Each number is 128 + 24 x the weight over its row's rms, rounded and kept within 0 to 255. Layers, rows and columns count from 0. The size above them is the row's rms in percent of the matrix's.

# layer 4 attention output (transposed), 128x128, rms 0.0948, rows 42-63, columns 0-127
size [105 100  99 107  90 109  98 100  91 109  95 111 100  99 111 114  90  92 107  98 106  90]
[[115 107 127  94 153 150 140 117 111 172 140 140 104 122 140 131 168 157  86 100 130 157 140 126 153 137 150 127 146  93 117 152 104  96 120 144 143 147 103 109 102 114 123 132 135 160 135 118 162 103 126 128 162 106 116 152  96  96 131 169  94 147 146  95  92  78 154 135  89 104 116 140  95 139 148 126 121 100 114 136 153 122 125 136 152 158 117  95 136 102 111 126 102 112  92 129  85 162 112  93 156 139 130 152  64 157 139 135 165 125 137 128 159 141 122 136 109 179  97 109 146 159 137  92 166 130  73 125]
 [137 131 114 113  78 127 104 117  94 141 125 138 119 116 130  91 128 129  71 115  97 136 115  88 134 146 119 116 121  94  61 119 130  89 171 100 132 129 107 136 121 123 100  92 139 135 133 137 135 112 172 129 122 155 147 120 191 140 136 145 140  97  97 116 160 114 144  93  93 156 118 138  97 123 140 121 121 131 117 133 142 168 106 173 143 146 118  74 118 134 120 121  78 155  74 124 143 144 135  83  90 103 129  94 114 115 149 116  95 128 118 116  93 162 119 145 115 122 148 128 133 147 111 107 173 101 121 159]
 [144 142 139 140  92 174 101 118 138 117 123 117 139 113 114  90 142 137 102 127 151  99 120 130  86 137 171  82  74 131 141 196 107 134 114 131 133 124 142 150 115 135 166 113 151 130 133 112 139 118 116 132 156 154  88 129 125 146 119 108 133 180 118  84 122 150 145  94 136 107 150 133 162 173 110  96 148 131 135 134 121 119 136  77 144 133 145 108 148 121 175 162 114 104 185 166 143 144  69 114 135 129 117 147 130 129 108 161 156 178 100 130 148 163 108 153 122 116 146 143 127 131 147 140 145 168 121 107]
 [110  98 116 125  87 138 133 169 124 163 150 160 144 136 146 138 124 144 136 130 136 126 135 110 171 158 159 160  94 149 136  59 156 111 126 133 115 114 133 111  80 157 153 162 114 124 107 122 189 154 126 122 120  73 151 141 135 157 144 127  82 118 116 154 117 146 166 168 142 104 168  81 122 119 144 107 115 105 116  99  91 120 122 135 123 150 135 134  78 155 127 114 145 117 119 103 120 111 133 105 159 140 151 149 115 135 147  86 106 144 140 138 116 144 145 116  91 127  74 114 179 114 136 104 107 109 105 115]
 [153 152 101 153 128 123 129 188 144 126 139 137 134 134 126 133  84 157 102 166 130 161 107 110 125 111 112 101 102 145 151  59 114 131 161 174  87 117 150 136 124 135 128  87 147 141 127 154 144  47 106  76 142 114  98 187 101 141 141  99 137 165 127 116 121 119 129 115 108 158 128 108 143 102 130 131 127 149  98 153 134 109 136 170 127 135 144 112 143 125 148 142 120 119 133 156 133 103 118 160 152 116 125 105 134 104  94 147 118 104 133 111 157  60 109 143 119 142 130 167 113 133 143  91 114 140 128 126]
 [223 135 115 142 100 144 138 132 132 120 123 113 106 138 106 155 111 102 126 146 130  95 100 152 131 168 112  95 114 136 116 145 122  88 120  61 122  82 137 124 142 154 133 128 120 133 122 116 107 171 131 117 160 107 146 117 110 137  94 123 127 170 130 152 122 110 153 172  90 130 126 151 134 109 142 122 109 120 119  88 154 139 132 146 106  92 140 109 107 103 156 124 132 139 129 159 107 117 135 129 168  79  89  93 118 152 121 152 113 121 129 167  71 116 147 106  97  97 153 148 126 125  84 158 144 150 131 146]
 [136 132 146 110 142 113 136 117 103 120  84 117  84 102 117 128 121 101 108  56 131 189 157 106 179 156 110 134 135 111 109 159 122 105 136 146 109 143 133 109 104 130 150 132 127 111 104 127 116 104 177  78 139 138 152  98 170 131 114 176  93 108 110 121  69 125 116 154 152 114 135 133 128 129 139 112 153 100 131 157 141  96 156 114 114 150  83 136 101 154 155 163 119 128 111 170 133 145 125 183 154 139 105 163 117  96 124 119 113 164 124 133 142 151 161 102 137 109 149 156 128 127 132 132 156 141 104 127]
 [ 94 152 165  95 119 104 132 149 164 115 114 102  83 143  73 124 137 161 105 141 136 161 106 134 115 146 146 138 104 133 109  96 108 129 117 152 116 183 116 131 131 130 131  65 102 149  93 126 158  98 117 128 121  72 163 106 119 112 120 131 145 148  98 160 127 146 139 160 116 122 124 125 109 114 130 102 168 115 126  93 141 122 124 123  86  63 138 121 120 133 117 106 134 118 110 106 111 100 138 101 122 117 145 143  86 133 153  77 131  88 128 124 138 158 156 117 122 140  77 119 127  96 119 104 128 186 117 152]
 [143 183 119 172  98 134 128 156  90 119 165 177 168 136 123 122 130 138 139 141  87 115 109 154 119 151 159 162 145 172  92 146 120  86 132 112 134 119 142 133 131 120 131  91  96 157 124 135 132 143 120 137 153 118 141 156 118 145 167 153 114 104  98 121 139 121 138 115 162  96 134  94 148 106 147 126  95 116 153 140 214 152  98 136 143 138 144 142 130 162 137 160 118  99 122 111  86 149 148 157 109 140 108 127 141 123 130 124  97 135 131 116 102 134 122 169 186 119 121 140 118 110 142 159 155 115  77 148]
 [113 142 133 133  93 152 131 104 158 122 124  73 126 119  85 128  92  84 148 110 111 139 139 130  98 126  73 125 104 138 130 138 164 114 109  96 135 145 160 110 105 149 139  97  98  96 102 106 116 156 144 117 128  73  97 125 107 145  87 106  94 107 157 124 162  98 116 134 134 117 124 107 128  95 157  87 113 123 116 136 156 129 167 118  80 138 153  59 144 150 154 114 142 157  98 129 167  91 101 112 131 166 114 121 133 120 135 134 172 130 126 139 116 112  90 125 129 127 104 136 127 144 112 124  79 134 134  91]
 [136 125 111  94 109 111 130  99 100 141 145 143 122  62  76 153 100 164 111 123 149 156 134 149 157 149  98 155 159 103 138 148 130 122 183  73 149 135 136 167 121 111 137 125 120 122  93 119 190 139 124 118  71 120 111 122 106 108 125 119 118 113 139 117 147 150 116 152 125 106 120 154 136 152 129  98 141 127 118 148 127 131 116 133 118 131 147 131 102 155 143  93  64 134 106 105 150  79 106 140 117 121  80 108 172 102  95 123 135 133  90 107 151 133  98 120 122 110 112 123 105 142 102  95 110 177 142 135]
 [122 154 114 123 161 153 125 161 145 144 117  95 129 109 132 173 155 125 111 139 152 118 121 140 158 113  82 127 173 153 111 139 136  99 113 143 124 206 141 144 177 125 137 113 153  97  80 104 135 114 101 149 118 143 104 123 185 102 137  98 136 137 138 137 129 124 155 107 164 148 156 146 132 137 148 115 137 118  63 168  87 121 153 160 103 108  90 136 144 152 162 149 121  65 125 125 128 129 139 123  85 120 111 140 103 142 107 172 108 105 139 108 133 128 145 122 123 105 108 133 139 138 128 159 120  81 126 129]
 [158 104 180 110  80 175 124 136  95 118 130 124 122 119 105 139 118 149 152  64 128 133 143 141  91 160 121 152 173 126  92 133 136 148 123 117 139 120 100 124 148 129 127 149 171 157 127 102 113  80 101 115 127 141 128 124 164 138 150 120  96 111 141 126 133  95  92  80 120 117 156 128 125 126 122 130 122 150 116 185 101 170 170 129 153 134 153 144 118  91 120  97 141 105 126 138 125 158 152 130 127  79 184 167 121 165 104 122 111 147 119 140 141 117 137 136 133  93 162 100 137 140 118 184 130 122 128 113]
 [140 103 125  99 111 113 118 129 170  91 177 117 154 143 108  85 128 113 144 158 156 130 110 124 132 148 116 126 151 119 175 117 108 151 108 105 155 120 174 123 145 101 149 142 138 123 107 121 147 153 129 179 139 123 113 101 139  97 150 140 107 155 106 111  99 168 163  69 129  76 115 113 119 103  80 153 161 126 103 128 123 104 123 123 106 156 107 152 116  98 116 122  99 142 107 130 121  90 157 162 143 106 137 104 103 124 121 118 110 130 203 122 140 146 124 144 140  96 107 105 120 153 139  91 102  84 158 119]
 [ 94 172  99 109 136 113 149 118 167 144 139 119 159 165 118 149 112 139 137 161 119 162 126 116 124 150 106 123 149  72 109 144 119 144 100 127 141 112 100 107 152 140 121 142 141 163 102  86 131 110 121 128 124 152  92  85 129  92 139 122 101 124 146 158 117 173 119 124 119 112 123  74 110 122 110 126 113 127 117 119 129 126 172 136 134 116 174 124 144 134 131 164 136 146 117 127 129  89 165 125 113 151 136 159 187 131 190 136 131 140  93 148 130 151 118  85 191  83 135 118 132 149 125 116  92 180 107 124]
 [121 129  83 127 116 111 145 165 151 139  88 144 136 139 160 119 115 116 137 149 122 115 100 140  92  97 191 137 148 139 140 146 116 108 153 160 149 153 113 128 109 144 184 139 137 126 144 121 137 162 108 101 106 143 104 116  89 112 157 124 174 128 101 125 112 181 157 130 133 126 130 169 156 162 126 125 150 112 126 123  99 134  84  96 162 143 111 143 140 132 144 151 109 141 106 124 160 150 156 156 121 144 169 176 135  90 122 151 150 170 154  93 117  86 133 141  91  75 120 129 112 113 108 114 127  91 163 115]
 [137  63 140 139 127 154 136 149 123  98 147 143 143 135 189 111 120 140 107 114 140 161 137 133 132 148  87 153 143  96 132 145 118 100 143 173 109 156 150 120 153 160 154 128 129 103 135 127 150  82 178 114 149 138 123 154  67 128 138 134 133 127 143 131 147 123  69 145 149 131 104  98  81 171 153 103 118 124 134 118 121 108 110 116 151 139 131 138 134 150 192 133 165 103 158  97 143 141 121 151 140 107 113 129 123 148 117 103 139  86 134 135 113 102 159 177 133 110 133 151 145 177 120 144 124  93 158 126]
 [122 124 115 138 130 112 130 116 164  91 112 132 121 103 110 131 121  58 113 128 128 127 130 137 137 155 111 146  76 158  95 117 147 145 134 132  96 159 118 143  92 128 100 106 133 195 103 119 112 150 107 102 158 113 116 130  66  89 128 100 158  89 101 135 133 122 140 110  93 136 115 123 137  68 123 148 120 160 167 135  89 147 129 131 137 143 114 106 135 158 120 112 102 147 154 147 149 157 123 154 160 153 138 166 170 126 125 165 126 123 126 152 132 150 137 172 145 144 121 106  76 148 108 147 127 136 125 182]
 [143 144 111 137 117 157 135 135 141 150 136 128 130 141 126 135  94  77 150 173 150 133 149 140 135 139 146 136 155 106 123 136 106 106 150 104  89 168 111 155  89 128 101 145 161 121 139 160 151  94 126 124  78 104 102 109 144 150 111 114 158 138 141 132 138 143 109 163 137 149 166  76 196 116  88 120 150 132 136 151 160  95 105 134 114 169 103 158 138 125 129  92 146 127 119 149 125 117 161 223  89  95 137 137 150 124 135 116  90 117 101 144 130 107 114 152 138 127 117 131 108 132 113 121 122 143 162 113]
 [123 122  81 143 113 130 115 129 115 141  95 110 125 114 150 109 136  44  53 115 111 158 103 143 160  76 142 106 157 129 135 129 135 137 147 156 171  91 127 136 135 140 121 128  90 170 117 108 128 124 102 130 159 160 150 122 127 166 117 154 161 139 126 155 133 128 132 137 119 132 118 150 132 127 151 117 125 106 142 156 137 139 126  96 114 116 128 131 122 134 149 130 136 167 122 126 150 136 102 126 158 100 104 138 121 139 113  79 104 119  96  97 119  95  97 171 177 122 196 188 134 134 121 112 129 158 142 145]
 [156 128  81 142 116  70 114 112 146 129 104 127  92 113 164 154 154 149 169 149 121 124 125 128 122  97 117 119 153 145 136 114 145 124  86 129 108 192 113 192 121 147 156 135  93 122  89 152 120  88 142 132 133 184 174 118  94 106 118 132  99 143 154 136 126 123 136 143 155 150 138 142 122 105  90 123 149 113 100 163 101 118 145 128 135 118 109 145 167 109 128 170 114 186 126 123 129 120 135 112 119 147 135 125 141 171 113 129 123 127 182  93 118 111 125 110 158  80 138  95 149 130 159 134 135 115 126 152]
 [157 153 160 102 119 147 123 114 117 121 106 156 103 148 130 112 146 141  94 135 125 105 106 123 102 101 170 112 176 142  98  99 157 152 114 116 152 153 107 107 111 151  97 103 102 123  87 123 146 124 130 175 141 104 134 125 168 145 146 134 106 142 132 125 119 121 102 137 141 116 122 131 133 115 137 138 109 167 175 135 164  88  93 112 121 139 116 156 155 137 137 160 125 172 123 137  96 159 171 122  92 138 170 133 209 159 135 154 148 144 114 111  75 115 120 112 100 140 149 148  95 126 127  80 109 126 163 111]]
# layer 4 attention value, 128x128, rms 0.107, rows 43-63, columns 0-127
size [111  88 110  97 114  95 100  86 111  92 123 114  94 120 132  79  90 107 103 119  90]
[[145  99 138 117 129 156  96 122 149 169 103 179 119 139 108  93 118 138 112 145 114 112 124 159 118 131 105 134 104 105 153 135  90 116 147 146 151 114 116 110  92  80 110 177 130 108  78 114  78 111 132  99 156 168 144 100 137 154 107 156 114 129 129 122 121 131 128  83 125 110 109 124 134 109 121 107 144  75 128 102 143 170 118 103  90 155 132 129 116 121 123 132 137 183 122 175 118 119 155 131 105  74 109 112 115 184 131 153 112 135 148 110 131 134 172 129 108 158 165 140 110 147 154 119 120 126 109 172]
 [171 134 118 135  96 140 134 131  74  89 119  77 114 148 133 154 139 134  96 112 133 131 144 158 129 175 148 169 104 165 130 136 104  81 124 125 123 106 154 145 130 118 139 126  77 129 144 107 100 106 127 124 156 120 123 162 167  83 120 116 140 148 119 129 122 124 121 149 148 120 110 172 105 139 125 145 111 122  95 103 184 139 106  91 109 129 108 150 145 113 181 129 119  80 127 136 104 144  74 156 125 125 178 124 121 128 135 154 127 133 112 144 104 147 143 130 126 155 148  95 158 199 112 106 148 129 111 129]
 [110 131 101 163 163 153 122 130 127 158 139 125 159 120 172 149 174 133 130 114  99 127 157 178 135 127 105 111 106  83 111 156 140 159 163 118 106 147 187 128 136 156 133 146 184 125 148 147 141 161 100 105 114 134 138 139 160 138 118 129 137 128 163 142 159  94 152 133 123 140 102 123 109 117 125 102 143 110 113  84 150 106 105 150 144 104 124 143 107 127  98 128 163 161 144 166 127 113 130 134 119 160 130 131 156 111 145 114 133 194 106 125 159 131  83 113 110 121 156 171  59  95 144 116 114 147 126 127]
 [181 128 118  55 133 139 132 174 112 140 153  99 126 149 117 116 153 128  99 146 150 109 144 138  98 136 158  96 169 160 167  83 154 146 141 121 118 158 137 114 149 147 126 107  92 127 107 141 116 128 125 171 111 113 105 135 112  87 118 139 108  99 126 111 155  96 126 130 130 138 159 113 142 108 119 146 118 126 151 156 101 146 194 116 127 121  92 108 110 132 158 105 118 133 121 163  96 175  88 167 156 125 162 156 109 111 116 136 126  84 129 126  97 134 131 104 116 145 164 105 158  85 112 144 120 103 135 113]
 [142 115 109 125 111  97 152 120 122 151 147 175 120 125  91  91 124 170 104 131 139 142 128 187 133 162 149 171 130 146 105 110 133  95 146 127 138 116 158 119 124 157  95 117 140 132 124 134 108  79 142 123 120 108 132 112 120 125 115 134 153 192  72 149 121  93 126 108  93 168  90 134 127 192  98 120  85 123 155  99 123 133 130 131 172 117 149  89 108 112 122 126 131 164 123 134 113 129  91 119 120 110  68 106 140 124 165 121 117 162 134 159 102 143 118 150  89 131 123 104 133 118 138 140 159 129 163 146]
 [134 115  89 130 148 169  72 123 136  92 159 108 124 134 109  80 127 123 153 151 134 125 139 142 141 128 148 161 140 109  80 136  78  71 153 116 128 112 144 138 149 114 118 145 109 137  98 133 110 131 161 113 151 101 168 147 136 157 110 130 154 132  88 149 124 131 120 134 128 106 121 158 138 122 156 158 156 145  82 116 137 134 102 146 171  97 146  89 156 130 141 145 107 125  96 157 145  93 130 114  95 161  92 135  88 196 131 106 151  96 116 162 157 127 144 104 129 138 166 134 131 111 120 112 147 148 137 162]
 [131 132 131 120 140 128 140 114 167 192 156 127 139 141 154 132 198 102 156 153  73 140 150 141 128 157 133 101  72 130 151  96 162 118 128  74 114 122 159 130 124 135 106 106 167 118 116 126 119 147 154 128 177 151 139 125 104 116 137 171 129 106 117 169 120 147 125 110 121 117 125 119 129  89 142 128 159 120 125 151 152 127 143 104 133 114 158 146 140 124  92 159 156 132 135 160 157  99 137  80 137 112 111 147 163 148 140 163 121 128 111 164 107 137 110 123 100 137 121 167 119  78 130 136  87 133 120  76]
 [127  88 123 143 160  97 108 120  89 140 139 133  94 126 134 133 133 143 133 116 153 134 145 133 145 110 154 100  76 174 127 130 138 106 133 125 170 157 122 142 113 120 150 137 102  67  84 160 140  75 138 103 132 123 123 147 101  86  95  92 121  88 156 136 115 136 139 123 138  99 124 112 190 143 136 100 141  77 127 100 108 108 116 123 115 104 122 146 138  95 109  96 145 155  92 141 111 126 135 158 141 116  98 127  66 118 137 127 134 147 169 147 147 173 168 130 134 163 134 135 123 111 132 155 144 111 118 172]
 [134 158 126 131 108  82 144 151 136 133 119 104 100 139 124 139  83 116  99 120 137 143 137 133 119 179 129 148 154 123  82 110 109 154 124 102 132 107 121 119 104 141  70 115 143 129 152 115 137 121 155 132 196 120 157 137  86 123 131 133 181 146 141 109 164 119  65 161 119 183 103 140 120 109 133 139  84 153 140 128 118 105 125  62 121  94 154  98 142 102 132 138 173 153 112 163 133 119 109 117 147 127 100 139 161 113 147 145  87 156  96 148 147 134 131 115 138 108 116 149 109 128 118 117 139 167 127 130]
 [134 106  99 106 106 129 133 124 114 177 122 174 111 124 136 145  93 155 121 164 138 137 132 113 134 127 121 129 133 108 101 125  98 125 141  93 122 101 166  94  99 152 150 164 160 114 162 136 110 164 116  89 160  95 151  88  92 147 185 140 108 114 121 148 123  93  58 124 145 163 124 154 117 134 109 105 122 118 127 138 140 120 121 107 106 141 102 122 139 127 161 142 150 145 146 131 112 126 116 120 171 113 149 141 141 177 135 126 127 112  90 121 152 113 150 146 192 137 118 120  72 116 133  71 120 126 154 159]
 [125 144  92 108 108 118 125 134 157  89 114 144 132 134  64 128 124  67 111  99 112 104 102 184 132 113 132 130 152 122 104 142 136 135 118 140 141 145 123 130 177 144 143 120 111 146 121 102 119 176 135 140 132 135 115 154 137  83 150 107 150  93 106 132 110 150 116 134 150 100 156 136 114 117 123 161 140 100  93 142  72 114 123 150 111 166 132 152 147 138 156 152 146 145 145 124 134 167 147 117 117 147 139 148 128 187 128 163  96 158  91 115 149 101 115 130 189 106 100  89 109 127 116 124 127 101 158 175]
 [167 138 129 110 162 149 121 154  92 114 143 117 148 128 100 156  83 120 120 118 135 104 124 138 122 109 126 150 113 161 104 152 135 120 136 157 168 113 130  99 113 105 136 145 122 169  78 111 113  94 116 124  71 114 143 148 158 125 112 134 111 163 119 105 106 132 151 104 116 126 154 162 125  75 122 103 118 112  92 111  97 150 115 168 157 146 128 126 172 153 127 148  97  89  95 122 115 177 117  97 132 142 107 146 108 102 170 137 108 120 126 122 101  57 129 133 134  90 129 124 133 183 145 126 168 111 112 147]
 [ 90 109 166 125 142 149 151 174 137 135 127 154 159 119 120 130 148 112 120  94 155 130 151 136 156 121 133 109 153  96 151 147  92 164 122 140 111 125 128 110 162 133 144 121 186  98 150 130 151 154 124 157 123 154 130 153 115  99 160 130 132  99 136 112  73 134 127 117 140 119 133 109 140 169 118 121  82 151 117 173 148  74  89 183 122 153 150 131 137 154 149 158 105  90 138 127  98 121  79 132 119 175 146 121 104 121 110 164 142 111 117  55 152 121 102 146 154 113  96 136 131 130 134 147 132 137 138 133]
 [104 118 152 151 167 101 117 121 153 134 137 150  95 141 135 184 120 112 144 112 122 122 115 129 159 144 122  99 129 151 118 155  83 125  92 124 159 136  68 121 123 143 104 143 149 145 160 128 108 156 171 157 135 108 115 146  82 138 150  87 145 123 145 138 110 122  88 148 135 152 114 162 124  99  89 109 147 126 112 155 141 107 131  78 162 107 129 106 122 136 112 153 108 120  82 108 157  90 180 140 102 165 127 168 156 101 171 166 137 110  96  92 117 129 114 136 126 113 115 125 121 166 136 146  93 154 128 112]
 [114 131 110 184 118 129 111 131 120  85 126 101 130 125 142  78 150 112 139 121 123 137 182 154 127  89 126 123 145 107 160 147 155 113 101 134  97 126 118 159  94 158 165 111 129  82 151 123 146 161 109 116 145 138 118 139 114 110 131  78 133  95 121 152 114 109 149 110 178 107 142 146 141 169 122 127 103 131 130 147 144 104 107 138 107 130 123 170 150 138 182 141 127 146 159  93 117  85 142 169 121 147 161 149 139 169 135 159 154 170 154  74 120 116  96 129 168 126 154 132 148 153 140 105 138 102 105 126]
 [130 140 130 107 118 110  94 148 124 116 134 123 187 111  73 104 191  97 113 137 117 105 160 135 109  73 140 127 144 157 119 128 103 132 113 157 161 137 121 136  95 111 130 118  87 111 150 151 167 124 130 143 130  68 101 119 138  73 117  94 163 132 139 108 146 100 124 152 145 102 195 128 110 111 140 153  84 114 113 114 143 152 128 146 127 143 103 102 137 129 133 111 126 120 134 145  67 138 102 141 145 129 112  84 119 125 105 108 101 122 113 123 122  80 152 108 128 143 107 116 106 102 114 135 173 131 154 123]
 [109 156 155 118 137 173 117 163 133 154 155 125  92  97 130 108  75 164 121  90 128 104 165 117 120 150  98 150 132 165 151 118 159  81  87  96  87 119 115 144 139 107 109 121 131 120  79 110 125 102 166 100 171  88 148 129  78 149 124 112 124  98 127 106 129 156 128 113 184 102 135 137 187 134 118  73 158 112 141 122 139 139 146 128 119 144 107 152 126 123 137 111 113 136 137 116 142 121 111 104 157 120 145 124 118 109 167 143 143 133  88 144 122 151 169 112 116 114 141 154 124 137 148 105 121 174 119 121]
 [ 85 154 106 159 126  84 105 129 152 101 147 129 141 140 100 124 125 103  84 141 140 114 162 132 152  97 159 128 145 118 142 134 129 142 137 141 143 142 145 134 128 147 166 116 137  79 125  94 124 114 122 106 131  51 133 112 138 108 149 120 139  75 127 151 165 109  94  89 171 134 122  99 139 108 113 161 115 116 164 157 102 100  85 176 129 105 140 109 154 115 104 111 110 144 137  75 125 126 130 198 147 124 126 137 119  89 162 113 131  82 119 110 133 128 143 135 160 123 166 135 163 127 142 137 110 136 135 131]
 [123 106 124 144 130 128 119  76 155 151 169 131 115 131 100  76 115 140 128 151 138 140 117  88 131 146 110 169 102  89 162 132 113  91 146 115 123 150 123 164 113 130 165 115 115 129  91 176 100 104 159 101 170 108 153 102 158 155  95 139 112 114 125 161 141 120 151 103 123 107 144 114  96 154 146  98 134 118 122 131 185 148 117 118 100 123 120  84 102 123 135 116 106 138 113 152 127 101 133 140  75 108 107 114 116 118 111 160 101 184 162 131 141 120 143 133 112 118 175 148 121 101 134  82 150 104 125 163]
 [ 73 106 139 144 146 115 154 117 138  77 132  93 133 121 103 140 136  90 142 126 122 118 109 150 145  80 140 153 161 128 114 173 145 120 112 116  86 146 106 135  90 115  96 175 127 163 138 130 148 154 174 135  85 135 103 140 136 132 162  99 129 128 104 129 101 118 100 110 130 117 115 171 113 132  89 112 142 108 135 164 124 118 116  90 121 148 147 129 129 153 119 108  95 145 142  98 132 100 139 104 114 151 134 136 132 130  78 161 100 174 125 125 119 139  97  91 160 106 160  67 167  94 155 142 144 103 132 111]
 [127 130 131 156 108  94 122  94 130 151 128 131 118 156 160  83 131 138 132 145 128  95 169 148 146 139 123  99 120 136 134 150 124 111  98 140 104 154  87 125  89 118 124 152 113 126 130 134 129  98 113  84 165 148 120 123  93  77 109 147 121 108 185 169  97 130 135 108  97 138  73 139  97 116 142 129 130 116 151 181  98 121  80 124  88 122 117 150 178 112  87 107  80 131 118  61 158 123 159 152 121 138 104 117  91 124 139 136 120 140 119 124 152 168 130 135 127 131 120 161 154 109 150 151 122 115 140 124]]
# layer 4 attention query, 128x128, rms 0.0983, rows 64-69, columns 0-127
size [121  86  88  85  91  99]
[[ 62 139 149 120 119 156 140 104 123 107 139 151 132 156 135 153  81  83  78 150 114 104 111  97 123 129  97 102 128 145 110 158 133 107 154 114  97 132 108 120  75 143 112 129 121 117 138 145 106 123 125 115 139 118 140 108 136 132 142 145 152  96 119  94  94 132 124 160 106 127 179 163 131 163 134 165 135 155 146  69 146 126 144 115 135 147 130 114 141 120 107 144  98 148 154 134 127  92 126 162 111 119 148 157 170  71 116 130  96 135 109 147 128 127  98  76 104 161 177 157 105 122 114 145 161 154 139 129]
 [ 93 133 158 154 140 134 103 127 101 127 108 110  82 133 105 138  94 107 136 162 101 103 116 129 132  93 125 139 157 145 114 168 136  77 126 133 126 160 138 135  77 165 117  96 147 111 119 140 139 118  79 101 136 131 110 149 165 157 160 134 135  95  82 111 113 186 151 143 156 150 170 152 150 136 121 144 124 158 115 107 135 151 150 107 128 153 107 137 138 125 113 147 108 142 135 131 111 133 117 160 148 108 122 155 118  91 158 178  98 165 172 148  96 125  94  88  98 148 137 134  93 112 111 161 141 101 102 137]
 [171 117  83 179 138 137 113 121 121 147  82 141 122 106 153  86 171 170 105 107 182 166 135 143 109 149 140 167 122 155 142 106 126 126 126 132 117 120 152 161 156 149  99 161 112 126 129 119 166 149 136 156 149 147 117 103 134 124 163 122 155 132 108 144 176 107 134 140 145 136 122 115 134 154  86 130 123 122 140 152 133 115 117 145 158 122  93 166 161 107 134 115 141  92 106 147 112 122 110 102 135 131 179 145 159 127 128  74 102  44 119 129 115 145 113 129 133 122 130 127 116 116 155  91 135  98 127 110]
 [105  76 134 140 117 134 145  90 128 122 105 136 107 187 111 137 133 119  68 124 117  88 105 123 135 111 105 115 143 136 146 140 167 108 167 137  87 154 130 111 117 109 108 117 132 121  86 111 126  85 150 117 124 135 137 108 108 121 145 182 199  95 112 138 136 152 115 153  61 152 152 138 163 118 126 117 119 118 148 111  87 150 132 134 137 124 153 129 132 144 139 105 131  98 149 106  63 154 118 123 132 166 144 149 162 121 104 150 110 119 105 109 133  99 129  99 116 131 133 151  92  90 167 147 125 135 121 129]
 [135 145 151 141 122  82 158 127 127 150 218 124 106 154 150 117 108  83 144 139 115 167 130 100 159 143 111 106 162 123  79 168 135 110 129 167  92 136 129 147 146 120 118  89 138 124 120 137  84 128 151 118 130 140 131 100 119 103 140 168 149 175 112 123  86 158 165 126 119 135 127 138 126  91 120 113 152  96  93 132 116 133 119 103 132 127 121 139 143 191  95 106 137 135 150 136 109 161 127 116 110  90 104 138 138 142 152 156 153 137 155  99 121 137 162  96  98 151 127 116 154 104  96 115 168 125 129 133]
 [151 131 154 144 120 130 165 130 102 123 162  93 127 187 112 126  80  79 102 138  90 100 137 132 134 117 132  74 161 141 133 145 107  85 139 148 120 161 105 144 123  91  91  86 143 136 130 123 116 151 146 116 102 124 110 145  95 118 143 142 106 112 104  95 102 167 131 120 109 141 114 132 117  77 161 137 108 130 142 120 145 144 115 115 112 176 157 124 116 185 103 162 114 123 155 149 124 113 172 122 107 133  55 137 119 162 129 146 123 121 124  79 133 154 147 156 122 160 138 132 124 124 107 113 125 132 101 116]]
# layer 4 attention key, 128x128, rms 0.103, rows 64-68, columns 0-127
size [100  89  82  90  95]
[[139 183 105 157 152 164 112 132 153 117 112 103 130  90 105 138 124 128 101 128 126 149 140 162 122  81 128 140 140 108 150 115 129 112  95 100 185 139 112 137 157 145 115 164 124 116 158 159 123 173 133 142 171 134 148 183 150 148 110 112  92 155  93 134 137 169 101  99 101 115 118 151 132 146 116 170 144 110 136 140 133  69 160 131 162 116  95  81 144 123 130 120 152  84 126 125 174 106 125 130 111 121 150 147 102 110 121 101 117 105 129 135 136 147 104 117 153 103 104 105 133 121 135  68 156 112 126 135]
 [174 155 128 135 151 120 125 175 130 130 130 149 153  86 134 120 123 130 162 143 132 147 165 141 148  88 137 111 140 116 144 110 108 163 133 134 158  98 116 185 131 126 146 162  90 100 158  73 133 159 151 132 153 130 146 144 144 143 106 101 145 154 148  98 110 133 189 123 123  89 127 104 113 109 121 175 125  98  94 130 130 103 136 106 163 137 151 103 151 120  91 115 107 142 113 111 131 126  71  96 154 112 115 131 162 140 154 110 130 107 139 129 120 105 155 115 168 111 121 131 176 128 156  92 149 164 164 137]
 [ 93 115  84  94 110 121  76  95 169 122 112  88 125 108 110 146 122 128 142 119 114 110 141 102 129 125 117 107 154 122 104 133 115 131 144 144 142  86 120 161 102 141 161 119 145 134 161  98 109 100 106 152 105 133 119 158 128 114 142 131 100 133 139 154 113 106 107 111 180 145 114 121 108  78 149 153  84 109  93 146 161 169 131 176 112 136 125 124 124 124  86 139 160 158 150 156 150 125 137 101 152 136  88  92 134 165 147 144 130 112 113 134  83 108 162 142  98 124 185 153 149 121  98 142  91 151  98 126]
 [126 172 141 140 113 143 176 143 117 141 120 135 112 130 161 158 104 141 125 167 109 165 113 103 118 142 151 106 138 109 166 124 125  64  93  94 147 170 150 137 128 156 138 106 152 158 141 166 118 139 137 130 174 117 122 148 106 146 112 132 121 137  87 106 143 139 111 126 139 143 114 118 136 153 151 137 148 129 126 112 122 111 138 173 166 124 139 141 127  77 136 181 100 128 158 139 119 117 139 147 117  97 105 195  75 133 118  98  92 201 136 108 150 124 122  93 167 135 151 149  99 119 130 117 124 128 133 120]
 [163 108 121 133 130 136 119  76 151 111 136 128 136 167 140 168 107 142  89 101 135 128 143 150 154 152 167 123 148 135 122 156 169 117 123  99 127 141 151  98 108 128 144 114 123 101 136 177 146 125 164 136 139 121 106 148 173  87 111 129 130 147 152 117 114 169 145 117 124 112  94 161 115 161 157 119 133 117 157 112 117  98 133  90  99 107 121 123 148 117 151 122 126 148 201  72 122 130 120  78 113 113 110 180 114 110 123 172 153 153 122  88 132 140 104 109 157 129 114  94 133 125  89 115 116  82 130 109]]